{"num_hidden_layers": 8, "hidden_size": 512, "num_attention_heads": 4, "num_key_value_heads": 4, "head_dim": 128, "intermediate_size": 1024, "vocab_size": 27653, "hidden_act": "swiglu", "norm": "layernorm", "norm_place": "pre", "norm_eps": 1e-05, "positions": "learned+rope", "rope_theta": 1000000.0, "rope_fraction": 0.25, "qk_norm": false, "attn_scale": 0.0884, "bias": "all", "tie_word_embeddings": true, "parallel_block": false, "init": "normal", "init_std_qkv": 0.0209, "init_std_o": 0.00523, "init_std_up": 0.0209, "init_std_down": 0.00523, "optimizer": "adamw", "learning_rate": 0.00064, "beta1": 0.95, "beta2": 0.98, "weight_decay": 0.16, "lr_head": 0.00435, "warmup_steps": 333, "schedule": "cos", "final_lr_fraction": 0.1, "batch_tokens": [65536, 131072, 196608], "max_seq_len": 1024, "doc_mask": false, "train_tokens": 1040000000, "max_steps": 8877, "dataset": "wikipedia_en"}
Each number is 128 + 24 x the weight over its row's rms, rounded and kept within 0 to 255. Layers, rows and columns count from 0. The size above them is the row's rms in percent of the matrix's.

# layer 4 MLP down, 512x1024, rms 0.0357, rows 297-401, columns 704-767
size [106  96  95  91  89 103 100  87 101  99  94 101 103  98 101  95 102  86 101  92 115  97 108  95 104 100  92  92  90  94  91  92  98 100  96  90  92 103  90 109 107  93  99  81 101 101  93  97  96 105  96  89  98  97  95  92 104 100  95  95  98  80  96  98  91  93  98 103 100 106  94 112  94  96  96  98 101 103 101 100 100 103 105 100 100  89 102 104  85 101  95  99  95  90  99  96  97  91  97 105 101 103  94 105  99]
[[144 141 139 148 126 129 112  96 104 161  81 153 123 129 110 134 134 141 109 158 136 131 130 105 163  88 149 123 137 155 130 206 160 180 102 116 148 168 140  99 125 147  96 164 114 150 121 125  96 109 127 149 108 162 128 120 138  93  98 166 148 105 127 155]
 [ 78 107 101 101 149 122 146 125 145  86 116 146 111 106 145 123 172 121 100 123 170 142 185 139 151 105 126 126 130  83 140  99 114  90 134 109 107 186 154  95 125 140  89  97 114  95 119 146 142 112 110 105  98  84 127 124 116  59 113 149 124 139 163  80]
 [ 90 131  99 148 175 154 107 100 143 122 149 133 117 163 143 172 119 123 173 137  79 158 152 115 152  72 137 138 132 174  95  88 134 106 108 150 101 137 161  83 133 104 160 139 185 116 133 138 142 164 124 118 144 116  97  88  80 169 111 127 140 122 114 141]
 [ 86 148 146 168 141 140 124 129 141  71 125 139 127 131 125 132 134 137 165 125  84 142 163 126 132 193 139 140 114 128 147 132 152 147 132  70 141 121 167 126 126 141 129 137 112 157 133 113 155 148 147  96  98 153 125 128 112 120 117 138 151 151 146 113]
 [129 144 140 113 119 134 150 124 112 126 140 113 158 105 170 140 101 110 141 170  67 114 121 139 106 149 130 116 108 103  80 113 146 169 121 122 229 113 173 111 155 108 107  93 143 137 158 136 152 121 111  79 125 137 149 131 137  83 102 138 136 125 141 145]
 [ 85 113 154 156 113 152 146 114 140 172 115 117  98 127 148 178 112 139 125 176 124  87 136 118 107 182 170 134  99 113 154 138 167 133 110 138  67 142  72 148  89 152 101 134 128 140 146 113 145 133 130 166 161  95 158  92 129 133  74  95 149 102 100  92]
 [162  87 142 121 142 136 132 122 113 100 123 141 140 116  99 119 107 130 146 100  86 153 164 123 156 158 133 142 100  57 155 105 176 109  89 109 129  99 104  63 140 129 142 148  79 142 161 125 104 114 118 131 146 137 111 130  99  99 137 110 147 110 151 110]
 [132 122 127 136 154  99 133 134 124 125 122  77 125 156 128 147 155 114 141 137 122 146 103 165 129 179 116 123 174 156 159 105 100 151  94 117 142 110 136 136  86 122  88 164 123 144 145 152 116  99  67 157 126 115 154 126 151 131 106 147 147 138 132 112]
 [132  99 127 120 115 102  90 123 134 150 103 112 127 120 124 112 108 162 145 137 126 120 120  95 118 183 130 127 108 155 144 136 106 129 132 189 149 121 124 132 150 168  94 113 122 121 120 131 161 130  96 128 119 157 136 131 151 149 155 138 129 138 119 101]
 [101 157 119  99 131 115 131 134  86 143 106 159 110 174 136 127 150 184 167 122 120 117 104 123 134 134  79 110 123  97 161 132  82 118  91 123 153  89 154 154 153 153 119 161 199 145 148 127 128 118 160 122 143 123  94 124 124 131 161 111  91 114 139 102]
 [109 132  72 116  67 165  99 125 120 165 147 104 105  77 129 107 107  96 186 125 125 150 112 127  98 149 137 126 122  99 172 118 163  86 133 131 158  75 140 154 119 119 145 145 159  83  81 151 140 125  91 127 100  74 101 112 105 152 151 125 117 124 140 110]
 [142 126 103 158 106 154 171 129 180 122 102 106 110 113 136 125 117  56 136 114 115 100 115 109 114 144 135 118  96 120 127 119 126 118 159 167 121 102 135 132  33  71 144 123 133 105 125 108 106 119 111 147 124 120 128 134 147 102  71 156 112 149 114 158]
 [147  71 149 122 137 161 139 101 120 119 135 113 131 130  92 141 101 146 169 154 137 118 144 109 123 137 186 131  71  71  98 133 110 124 119 133 138 137 125  97  67 155 127 175 124 127 134 159 177 171 164 149 106 101 137 108 124  97 111 115 119  76 151 116]
 [126 156 133  97 108 106 126 137  97 112 109 149 129  84 140 143  97 111 114 139 125 128 151 202 121 145 108 118 122 135 105 140 120 140 121 133 147 150 160 126 124 123 108 118 164 111 105 150 156 134 114 152 128 163 161 163 123 136 116 143 161 104 145 144]
 [ 84 164 101 135 116 142 104 155 120 134 111 112 129 157 129 154 193 133 144 182 143 140 127 141 135 112 143 127 138 132  91 108 103 154 132 192 133 135 163 117 117 161 119 146 114 102 140 136 114 107 131 145 155 113 146 153 128 140 118 141 108 102 145 123]
 [123 119 133  89 149  92 135 119  98  90  90 117 160 154 127 100 114 132  95 142 122 125 122 148 114  74 137 164 133 169 127 103 123 121 116  97 153 112 135 109 140 165  77 156  99 137 111 129 163 138 128 121 147  99  88 101 131 158 128  96 100 131 153 163]
 [142 155 102 147 110 110 128 126 121 128 119 125 168 117 143  85 128 108 163 140 189 147 111 138 107 117  67 137 144  71 108 194 134 160 117 137 128 114 157 195 135  98 171 132 153 133 124 150  91 156 133 148 167 147  92 165 140 135 129  68  93 138 115  94]
 [109 124 133 164 153 126  98 119  83 106 119 140 106 123  92 138 130 125 128 174  72 123 152 115 115 159 134 126 129 129 141 120 144 136 135 155 134 170 113 141 109  88 115 152 116  87 132 129 126 120 121 112 129 121 178  98 105 154 166 149 142 119 106 125]
 [124 136 122 146 117 136 102 115 164 100 148 131  76 148  90 126 106 177 124 123  89 126 117 127 110  68 129 144 100 126 122 185 172  88 102 110 124 120 122 133 131 135 159 165 114 142  94 103 150 157 122  69 144 135 138 141 186 117 114  95 194 121 106 161]
 [134 155 140 119 134 132 121 116 114 152 146 150 128 110 120  91 127 147 173 128 163 132 118 140 168 110 117 130 116 123 155 155 125 124 115 113 147 139 140 130 168 125 134 109 124 152 145  89 145 167 122  96 140 170 109 114 151 140 104 124 150 157 111 139]
 [ 72 178 128  98 137 156 145 136 115 149 142 150  87 140 151 102 112 132 131 114 122 158 122 141 147  93 156 179 119 138 144 151 126  91 108 106  82 105  64 135 126 106 137 146 102 106 118 106 115 122 117 120 133 170  98 106 115 191 102 154 130 134 109 183]
 [156 158 168 136 113 149 114 106 128 137 113 120 164 148 150 122 116 125 123 145 122 139 133  90 109 124 122 103 104  88 165 126 114 127 120  95 163  82 135 101 188 129  98 137 128 165 136 133 110 124 119 101 135 167 116 105 123 130 148 135 147 142 155 104]
 [167  82 163 165 108 127 149 161 124  83 154 146 114 142 149 135 104 174 126  94 110 119 104 114 118 148 168 182 159 109  86 124 140 149 145 154  74 161 133 151  88 141 147 136 122 113 133 134 145 138 152 107  84 120  97 102  74 139  96 182 132 108 164 174]
 [109 170 126 110  87 119 101 156  87 122 140 108 151 147 118  74 147 169  86 123 105 137 118 138 119 130 118 113 109 120 142  86 165 130 101 134 120 156  77 117 135 137 125 142 117 141 132 120 152  99 153 115 119 154 138 129 143 132 124 137 165 115 141  87]
 [123 126 161 153 138 135 123 120 179 140 105 144 151 115 144 110  94 167 166 136 141 160 125 128  90  87 133 122 120 109  69 102 136 119  92 164 108  99  98 157 124  94 137 117  93 167 166 123 101 162 149 132 120 174 153 118 148 117 134 143 130 130 110  96]
 [113 133 101 120 148 123 102 102  93  73 138 152 109 123 102 139 134 130 118 155 137 136 158  78  86  89 125 111 148 140 158 136  96 143 136 120 114 146 174 115  84 157 175 164  97 150 103  65 167 149 159 100 126 190  92 134 143  98 168 119 137 135 140 145]
 [123 134  75 132  89 122 105 118 121 144 156 113 162 137 131 121 142 118 162 116 167 100 154 113 127 115 144  93 141 145 162 131 124 141 163 136 160  88 100 127 152 136 122 110 111 165 149 140 138 111 120  99  94 109  87  96  96 137 138  93 125 165 139 124]
 [143 122 118 133 129 148 123 141  94 155 109 159 128  98 173  93 147 147  88  96 145 155 125 162 122 146 139 155 114 106 119 116 130 136 100 132 111 186 173 148 110  94 130 128 168 140 144 148 163 103 136 112 112 129 144  89 128 137 116 120 136 103  87 119]
 [127 148 107 169 126 150 161  99  76 146 135 120 151 189 159 125 131 160 102 143 131 107 103 167 122 118 142 149 126 177  91 117 103 152 131 137 148 149 143 146 117 109 130 121 161 162 112 111 138 149 117 154 149  99 134  91 103 120 138 107 128 112 152  98]
 [138  97 137 120 163 114 135 131 110 150 151 132  85 113 111 138 142 161  84 116 123 147  76 162 132 146 108 130 140 131 112 125 143 125 147 112 124  96 138 109 117 137 141 143  81  97 133 120 154 132 133 125 129 112 114 137 126 157 162 111  77 129 152 174]
 [ 99 133 147 187 159 147 107 140 104 113 141 112 138 120 154  98 136 176 109 120 119 142 146 120 139 144 123 128 128 124 128  68 148 150 180 131 153  96 105  95 117 173 136 147 103 158 144 119  99 120  98 129 128 128 128 141 131 155 113 128 114  81 131 149]
 [126 172 115 123 119 149 119 167 129  99  99 101 161 103 165 108 116 113 151 157 120 139 112 107 154 100 135 133 124 137 124 132 130 108 146 141 117 137 105 106 135 117 118 120 119 107 125 175 105 111 118 124 141 132 125 123 128 121 121 116 135 117 131 120]
 [130 111 103 114 110 154 133 122 157 123  74 132 148 155 136 135 104 118 142 116 136 122  98 132 110 142 173  84  68 170 118 158 140 140 142 135 172 133  64 125 108 180 118 154 125 154 142 152 140 130 150 145 112 157 100 124 137 122 143 100 136 117 110 125]
 [119 120 139 154 140 140 125 126 109 170 114 125  97 137 138 156 113 104 118 109 130 125 143 128 117  95 133 115 129 111 100 125 144 116 128 127 119 146 117 108 152 121  90  92 127 141 116 159 125 108 111 134 131 135 156 160 124 111 121 133 145 109  66 199]
 [131  91  96 189 156 116 126 143 174 110 147 155  94 176 101 142 121 139 132 131 113 133 140 111 141 120 142  76 148 146 151 104  75 106 144 148  91 126 112 131 129 101 181 133 118 167 172  93 121 130 117 131 147 105 113 122 112 109 127 164 104 117  85  96]
 [117 186  92 143 112 155 129 132 142 151 136 141 100 148  93 160  92 166 117 138 150 105 112 121 128 128 118  77 102 115 157 135 137 153 125 127 147 162  99 135 138 170  93 139 116 118 105 123  97 178 106 129 175 156 139 132 167 130 151 155 139 140 153 139]
 [152 102 127 101 165 142  80 148 124 129 137 105 139 118 115 130  62 115 121 149 112  96 118  62 102 183 145 192  97 103 139 116 119 170 101 105 122 117 151 133 132 144 117 146 110 161 123  95 132  99 154 109 120 168 103 131 121 106 136 159 145 124 152 125]
 [ 96 123 142 151 144 120 143  87 111 121 189 128 143  96 121 134 127 140 103 141 103 114 132 133 105 111 115 133 127 137  75 130 126 157 147 110 154 117 142 146 127 126 140 116 141 113  86 113 165 127 107  97  76 104 145 154  80 148 128 135 122 126 150 129]
 [108 111 149 132 175 146 134 143 154 170  93 144 108 123 138 132 122  89 165  60 141 107 125 116 126 115  87 119 170 127 121 172 128 117 132 136 154 128 112 146 129 123 154 149 118 136 136 168 111 135 157 143 147 114  89 183 137 143 150 119 119 134  90 116]
 [158 122 141 115  88 139 116 142 117 142 119 181 160 124 111 105 132 144 134 145  93 106 120 125 177 134 185 118 151  93 112 143  88 167  63 123 111 155  97 113  87 134 133 144  95 128 141 146 138 149 130 106 175 112 179 143 164 132 118 133 133  77 160  62]
 [146 152 142 126 125 158 123 130  89 135 109 118 139 129 150 104 135  92 109  87 145 140  95 142 102 163 134 158 132 129 100 132  54 101 135 140 163 165 122 135 120 116 127 124 153 122 155 191  93 147 128 148 137 116 167 122 108 134 108 139 109 113 110 112]
 [153 137 112 129 126 163 149  97 162 137  78 112 104  88 107  97 150 144  93 140 142 117 122 101  95 121 128 146 109 159  97 148 177 126 129 122 135 136 145 111 129 111 162 105  84  92 130 119 126  70 122 114 138 122 107 149 167 104 109 142  96 131 119 120]
 [167 109 153 120  97 125 129 149 144  74 113 128 109 114  92 174 146 161 145 164  88 143 152 105 112  69  79 142 130 126 159  97 158 132 155 102 147 127 171 145 154 148 100 113  85 119 149 118 129 156  89 109 124 171 148 154 112 129 131 143 141 130 130 120]
 [136 139  98  99 166 106 128 120  94 160 105 137 116 157 106 150 116 106 122 157 152 135 118 147 126 105 131  84 156 151 173 160 124 118 144 108 156 158 127 144 162 118 132 139 143 137 146 142 135 170 128 163 152 124 129 153 169 123  94 134 137 162 116 192]
 [113 143 130  88 120 106 181 154 137 144 130 105 133 112 129  88 119 105 129 118 164 127 124 124 140 156 113 110 157 139  99 118 119  50 131 120 158 124 122 112  99 119 148 124 129  75 121  89 110 104 127 118 120  85 173 116 143 125 172 121 107 161  71 121]
 [119 159 125 133 130 107 140 106 127 128 155 140 119 129 111  89 134 109 171 135 158 138  90 162 115 130 120  84 154 116 109 122  66 111 119  83 136 151 153 137 101 140 152 175 140 109 108 116 112 121 135 126 115 129 147 148 103 133  91 131 127 118 133 116]
 [ 81 115 150  99 116 108 109 142 170 130 159 113 136 156  97 136 138 137 115 103 146 152  84 113 113 132 152 156 131 111  95 125 117 109 144 142 163 142 138 156 118 116 137 141 124 163 107 130 122 168 130  91 152  97 171 145 127 118 153 131 124 145 106 143]
 [117 108 123 140 122 126 159 127 109 148  98 111 135  81 135 151 102 173 110 124 174 126 116 183 134  86 103 122 119  61 143  91 149 132 133 142  99  96 116 131 139 121 109 124 139 139 130 136 119 115 162 131  70 102 141 108 138 119 117 133 115 145 116  93]
 [ 83  96 136 161 152 133 180 128 184  79 141 109 138 123 173 108 124 142 139 113 121 116 164  86 152 125 133 139 128 126 101 126 145 122 133 145 161 130 165  97  91 108 110 113 153  90 113 127 121 121  83 120 138 137 141  77 109  93 157 164 111 163 114 116]
 [148 147 154 162 144 155 115 142  96 131 162 165 158 149 135 135 132 119 180 127 147 105  78 126 129 137 119 124 143 125 146  82  89 152 103 101  96 139 108 128 175 128 166 108 135 125 197 144  73 129 154 121 135 111 126 127  97 144 111 119 132 114 123 117]
 [ 79 153 202 106 128 112 111 111 152 118 130 112  72  97 160 181 118 164 107  98 166 138 109 138  98 101 155 153 137 163 132 137 108  91 137 130 146 143 164 128 127 129 140 109 131 133 122 170 107 131 150 176 143 124 162  92 121 122 117 153 149 145 144 182]
 [127 137 136 138 174 104  93 105 102 135  91 147 137 142 116 101  91 135 100 153 127 129 134  79 116 133 171 116 141 112  81 120 106 117 110 138 128 126 104 122  98 137  92 132 154 103 151 121  97 122 108 145 154 129 122 116 127 153 100 127  97 132 123 110]
 [114 140 143 137 138 123 132 124 161 153 143 135 105 142 148 145 130 148 146 131 104 113 125 153 173  90  87 133 109 135 134  96 131 137 114 122 173 154 114 126 146 157 133 148 107 133 148 147 106 166 146 135 132 167 166 121 111 107 125 122 120 157 121 168]
 [128  85 143 119 136  81 131 123 123  87 118 107 144 134 111 138 119 156 134 118 197 147 101 155 114 113  89 118 133 124 102 115 156 123 125 104 152 139 124 192 172 152 113 114 124 129 157 146 107  71 151 121 129 134 161 162 108 140 105 141  96 114 122 119]
 [119 119 134 128 109 125 133 172  92 159 104 159 147 158  98 104  97 108 108 111 166  80 128 118 114  99 127 109 126 141 151 123 133 123 148 146  99 173 153 155 147  93 155 129 160 130 119 152 122 127 118 154 166  91 140 125 105 139 140  88 163  98  52  74]
 [ 99 129 153 129 152 154  91 110  92 200 101 107 163 148 138 170 168  91 128 112 131 148 127 137 139 127 145 119 188 109  86 136 191 110  71 124 109  82 140  99  80  99 126 138 146 139 133 139  95 132 116 170 154 141 127 157 149 141 122 115 130 150 110 139]
 [128 131 160 121 101 152 141 168 135 141 112 123 131 146 112 153 112 108 124 125 132 154 134 129 141 108 135 165 131 111 121 151 191 155 118 121 133 146 159 122 115 129  93  96 131 154 156 124 113 130 112 120 137  72 131 142 105  99 126 119 141 140 107 113]
 [123 141 153 117 105 133 126 152 153 109 105 167 124 154 158  89 155 126  83 178 150 123 114 131 156  91 127 154 127 138 120  99 166 108 105 132 147 150  95 146 112 153  80 100 108 153 128 116 153 118 159 144  78 165 144 133 122 123 127 122 163 110  93 134]
 [166 116 116  67 126 124  87 105 132 121 118 118 122 160 162 135 158 154 103 155 113 120 153 151 144 106 131 171 131 129 123 131 131 109 130 102 108 126 153 102 117 106 170  93 108 114  90 161 145 147 152 141 137 142 131 160 185 139 157  97  93 121 128 171]
 [121  99  78 123 142 111 177 149  99 113 167 113  97  94 151 158 131 138  97  98 202 100 134 121 121 123 136 102 168 111 150 121 154 130 136 135 152 115  64 145 102  88 117 143 112  88 140 133 137 147 162 132 164 119 139 190 184 172 110 145 103 145  52 153]
 [137 113 148 150 183 146 105 142 121 118 153 127  82 163 164 110  92 106 145 133  93 111 153 136 147 105 131 151  98 149 135 135 112 129 144 138 137  94  93 107 153 167 156 120 133 155 139 131  93 125 169 128 143 164 121 137 100 144 116 106 148 106 135 119]
 [133 138  78  93 109 156 126 103 103  88 160 140 149 163 131  96  74 114 120 105 147 118 161 143 181 118 103 104  97 128 162 137 119 151 140  84  88 142 128 111 131 146 157 136 129 133 153 100 121 160 103 111 124 172 145 164 139 173 107 143 151 142 142 115]
 [ 69 147 166 101 132 121 189 134  81  60 130 124 147 128 148 145 135  72 152 116 146 161 135  91 116 149 125  98 113 100 114 147  86 120 172 119 129 124 136 164 134 142  97 169 127 156 126 125 139  70 131 110 103 125 136 162 125 165  87 130  96 112 155 171]
 [130 120 120 129 173 121 142 102 148 110 127 123 132 162 174 137 194 112 147 127  95 133 142 155  89 142  83 137 102 134 172 159 119  91 126 108 192 158 115  93 138 146 145 114 117 177 138 109 129 115 127 128 193 131  87 108 143 143 153 126 128 118 106 141]
 [175 129 141 106 118 102 139 142 138 118 116 126  90 137 103 133  98 158 112 126 122 133 160 175 128 150 149 150 145  81 164  97 163 115 129 124 109 165 152 119 148 144 129 124 143 117 139 137 135 124 148 110 121 116  86 118 188  98 118 147 114 128 131 125]
 [147 137 169 109 125  94 113 136  99 131 141  86 153 140 125 149 122 142 100 128 140 136 128 106  79 132  94 136 167  96 137 108 133  98 139 108 166 169 150 166 137 129 132 111 118 107 176 138  97 118 150 119 167 104 131 122 144  97 132 129 144 126 150 174]
 [119 141 159 125 123 124 119 168  97 158  93 122 146 117 124 127 148 116 151 102 126 135 112 108 173 172 139 104 146 144  78 151 176 144 137 174 149 154 151 101 124 169 102 100  85 123 151 151 115 149 110 154 145 122 157 162 142 143 146 136 152 156  80  98]
 [ 93 100 151 145 146 130 129 151 118  99 105 106 106 120 151 163 116 123 133  86 125 153 124 128 172 143 130 131 102 125 152 133 129 144 147 149 139 160 121 147 104 128 132 105 147 113 152 134 107  98 105 156 126  59 154  96 135 117 119 131 159 145  95 125]
 [103  97 141 152 137 113 125 105 185 153 120 126 143 152 102  97 103 100 141 156 110 155 141 132 139 101 126 122 126 123 158 173 103 131 155 104 123 103 107  98 139 118 187 151 168 100 115 141  80 124 137 135 120 105 119 114 142 126  76 137  96 161 193  96]
 [142  90 130 101 108 146 124 170 126 131  88 149 124 146 120  71 117 115 123 139 136 139 140  87 132 149  96 119 138 123 163 131  98 138 127 102 190 133 180  73 122 142 134 130 142 102 139 156 125 134 144 127 119 157 175 170 136 121 144 126 117 113  88  97]
 [128 121 124 120  92 151 137 143 147  90 137 147 136 142 137 135 134 112 161 139 142 154 176 187 125 123  94 125 131 145 124 127 122 125 118 126 158  89 135 165 126 147 105 137 122  94 113  71 142 113 130 136 112 140  86 165 146 109 104 100  86 123 114  94]
 [132 112 112 115 122 153 155 111 115 138 110 112 134 145 114  99 123 123 145 123 115 159 114 105 126 157 133 142 114 170 108 131 144 118 140  74 160 109 144 139 115 109 111 125 176 114 103 119 140  90 143 110 115 128 102 105 136 112 130  96  81  75 115 138]
 [113 112 118 118 148 138  73 140 155 171 138  95 152 146  99 148 130 103 153 143 125 123 116 174  93 163 132 103 141 160 146 115 162  91 109 116 146  89 136 204 127 156  80 127 157 159 128 139 160 116 136  88  98 137 109 156 174 110  94 115 118 141 138 159]
 [111  98 137 149 136  74 147 136 128 143 142 106 107 135 153 161 179 128  98 119 137 146 165 114 126 110 109 158 119 128 110 141  83 112 128 135  87 128 110 150 117 170 156 127 117 111 130 141 117 192 167 127 120 135 143 118 143 128 128 115 115 107 116 123]
 [142 135 140 117 174 138 160 141 118 122 120 140 169 108 138 104 144  90 138 129 130 129 139 123  98 136 152 108  82 131 162 153  89 117 144 115 184 147 137  97 153 105 117 120 143 114 150 144 160 150 112 123 131 150 121 172 117 133 122 145 128 126 107  92]
 [164 139  95 120 105 136 113 134 110 154 118 135 119 148 128 151 136 132  48 124 178 130  97  84 153 110 104 132 151 127 137 100  93 107 104 125 104 146 129 100 119 141 169 124 155  99 110 129 129 143 149 151 125  93 116 108 112 148 105 165 105  83 128  99]
 [ 99  83 145 117 115 115 112 173 130 159 114  98 150 118 104 110 138 103 133 115 155 146 118 118 122 119 151 118 113 112 136 136 109 142  97 123 147 126 138 160  93 136 151 140 128 156 141 132 144 148 162 118 122 113  86 106 124 100  76 154 154 191 130 102]
 [114 125 115 118 128 123 126 134 131 142 115 105 120 138  97  83 150 106 138 149 132 120  77  90 131 137 113 162 135  90 120 131 149 129 146 152  98 130 142 162 176 128 132 129 133 135 157 108 109 112 106  97 137  58 120  95 104 117 119 136 132 142 129 153]
 [122 159  94 141 127 145 117 107 123 121 120 162 108 184  88  90 128 121 140 166 149 112 145 100 151  85 135 163 135 111 129 168 158 144 130 158 152 181 115 128 124 149 144 133 111 144 143 100 108  99 110 133 106 140 129 120  93 104 104 129 156 122  84 113]
 [136 139 160 137 104  95 158 102  85 124 139 127 122 155 115 107 170 140 122 123 132 154 136 144  93 182 191  89 106 131 164 147 142 153 127 158 140 114 149 140 176 107 149 117 125 127  92 110 110 118 159 116 137 135 150 115 150 147 140 128 132 158  94 101]
 [147 159 153 124  98 151 137 136  78 161 158 133 123 105 151 114 125 115 114 104 121 107 117 120  92 159 165 167 174  97 166 115  89 133 127 145 138 140 109  94  76 100 120 125 125 107 114 125 147 156 107 167 155 132 105 111 112 111 116 143 166 146  83 126]
 [133 127 109 146 150  98 143 164 178 133  96 114 151 157 102 109 114 106 125 138 161 120 166 161 143 162 173 140 179 133 134 141 180 118 120 106 176 158  98  92 177  98  90 143 153 113 135 145 122 153 114 112 108 146 145  81 123 127 151 156 139  90 138  97]
 [105  98 141 133 110 108 100 112 137 111  63 129 138 104 141 124 119  83 115  91  94 171 141 140 192  98 113 131 143 150 122 121 109 117  96  97 106 135  92 131 138 126 144 147 125 105 113 111 132  89 121  95 123 110 104 135 145  99 145 159 142 129 165 111]
 [124 119  92 120 149 103 131 112 102 126 126 120 142 157 122 137 109 149  99 122 123 124 156 130 129 116 156 131  96 125 144 146  90 115 123 118 127 113 137 137 164 139 152 100 161 107 146 123 113 108  79 147 108 120 133 145 117 109 164 117 158 161 149 101]
 [151 143 141 122  90  98 143  90 134 131  72 147 120 147 129 143  94 124  95 108 164 122 150 119 129 109 138 126  92 115  92 112 110 116 155 109 110 215 109 173 142 144 119 128 167 161 125 152 155 106 110 114  86 135 147 143 110 139 102 137 134 151 145 165]
 [153 119 122 157 128 127 182 126 133 127 168 153  90 130 131 152 137 131 149 123 115 120 165 121 138 160  88 111 190 178 125 122 139 151 150  96 139 162 101 109  97 162 114 128 147 120 115 160 163 115 121  84 128 133 150 162 109 149 104  93 153 135 115 153]
 [115 175 107 113 129 115 159 114 128 139 186 117 101 145 120 106 113 149  97 192 137 121 147 127 133  92 118  85  82 130 131 142 150 140 158 135 142 115 109 145 123 112 121 112 109 164 111 136 110 144 125 135 148 159 145 167 141 131  96 118 134 113 133 113]
 [121 129 144 106 127 161 153 164 124 140 134 121  96 127  90  99 130 129 105 118 120  99 110 125 145 126  72 176 136 128 198 135 123  84 119 101 132 123 154 127 136 103 152 107 120  97  99 115 137 119 125 128 115 121 126  83  98 138 140 108 130 156 131  68]
 [127 150 133 122  86 146  94 122 139 122 103 125 150 111 100 123  99 111 135 113 137 150 148 115 172 142  61 122 152 122 167 129 111 119 125 142 123 158 145 158 159 190 101 120 150 121 145 119 142 143  70 171 138 135 141 129 161 107  96  89 113  89 123 154]
 [152 104 169 100 133 118 139 161 113 107 119 127 112 150 136 128 124 153 117 116 104 106 149 100 169 143 145  93 171 142 140  56  98 126 142 108 119  78 140 107 144  85 154 116 114 153 102 153 132 134 153  93 149 130 151 145 135 119 148 110 150 117 135 132]
 [ 96 130 134  72 144  91 123 145  51 105 113 116 119 128 185 128 112 135 120 120 118 116 143 147 111 140 158 159 148 126 135  92 155 114 147 133 107  79 113  97 143 124 130 104  99 161 152 138 110 144 128 161  90  92 128 133 139  98 139 117 146 149 127 141]
 [107 162 177 163 131 110 139 136 107  76 134 119 125 103 121 126 136  89 141 135 125 139 129 132 129 187  81 102  64 138 134 136 175 111 137 121 121  77 122 110  85 129 101 103  86 113 121 136 179 111  92 138 138  93 126 102 134 140 130 115 122 115 186 144]
 [117 139 126 114 113 101 131 151 122  83  96 125 111 130 156 109 122 155  87 142 132 134 129 143 125 106  92 143 128 155 145 154 170 121 145 126 105  97 140 167 128 175 102 132  92  78  98 117 121  80 121 127 167 170 118 131 117 122 184 129  91 108  86 156]
 [131 144 152 179 142 108 116 163 147 103 189 111 137 155 130 161 139 121 150 170 114 108 132 158 135 143 175  84 132 155 130 171 124  95 109  76 136 124 150 118 162 146 110 103 135 112 120  98 117 117 135 113 127 148 117 147 195 138 101 114 146 147 131 156]
 [111 161 120 104 127 201 120 142 127 142 104 144 146 153 144 116 113 139 194 141 131 118 178 120 161  94 154  85  79 128 137 117 104  98 127 174 123  87  97 122 149 172 152 102 121  83  91 125 146 158 151 187  85 124 119  84 139 136 110 123 113  98  89 100]
 [ 95 118  97  74 146 128 136 121 124 154 132 132 125 125 130 120 136 114 121 161 136 126 130  89 167 104  95  95 101 110 147 139 136  98 132 106 143  92 123  91  83 160 104 165 125 155 161 156 169 108 126 136 139 149 134 138 108 106 138 117 147 110 181 100]
 [117 130 141 153 131 103 169 139 126  88 129  78 107 140 198 139 173 148  98 140 140 144 121 165 114 140 103 114 182 123  93 129 133 127  78 145 146 101 145 151 105 126 115 122  81 162  94 116 119 144 144 136 122 153 133 117 127 101 121 124 122 105 159 115]
 [153 138 149 114 131 150 108 109 168 110 137 125 138 124 136 137  78 115 141 122 131 109 128 116 178 162 176  89 162 152  80 139 197 112 110 137  97  99  58 150 173 100 140 137 181 151 112  75 154 147 151 138  86  94 139 128  94 169 101 147 132 135 108 114]
 [106 140 107 143 121 112 142 128 124 119 146 142 126  93 103 158 123 135 153 147 138 143 114 144 112 159 128 117 139 113 140 147 161  97 132  92 124 123 181 165 150 133 124 151 142 120 119 123 117 122 131 106 143 126 100 152 115 148  82 114 129  89 117 137]
 [ 87 101 109 165 132  96 117 101 108  86 106 120  89 152 141 136 120 127 151 109 104 110 107 145 141 109 126 121 133 163 101 103 146 122 151 114 154 128 102  79 110 132 154 104 155  82 143 144 139 106 150 120 164 135 125 145 141 106 136 155  55 127 166 138]
 [123 115 114 170 172 143 106 139 117 144 144 129 130 125 132 118 115 148 144 150 157 121 130 137 122 111 134 129 134 103 119 111  63 130 110 154 148  45 129 142 150 180  91 135 112 153 124 132 133 115 198 119 128 114 144 140 102 137 110 112 117 110 111 112]
 [145 105 147 157  90 107 120 185 119 132 162 145 120  87  98 123 149 124 149 172 122 138 101 106 126 126 149 118  94 170 167 120  72 112 139 113 123 155 168 137 129 126 117 150 134 145 156 152 118 155 172 126 135 140 120 205  77 100 115  99 121  67 130 168]
 [149 132 144 150 114 190  96 111 132  85 147 136 100 139 145 109 159 115 109 134 139 149  78  60 152  85 128 108 184 122 138 187 143 137 103 135 120 131 151 102 134 123 156 134 138 151 182 126 143 123 131 126 131 138 105 136 151 154 147 158 137 118 125 121]
 [127 130 113 142 190 152 120 200 146 146  86 124 116 140 114 115  82 116 115 121 160 110 117 120 162  95 158 170  96 141 114 125  99 151 157 176 132  86  85 135 114  97 159 137 139 148 122 162  87 150 119 151  91 139 109 154 125 150 134  99 132 127 130 113]
 [102  83 145  91 105 177  89 147 107 144 121 154  98 139 158 110 124  96 133 124  90 128 115 134 111  93  89 134 139 149 117 120  45  97  72 107 137 162 154  81  98 146 115 116 124 145 140  98 106 124  98 119 173 123 104 145 126 104 147 154 135 141 149 140]]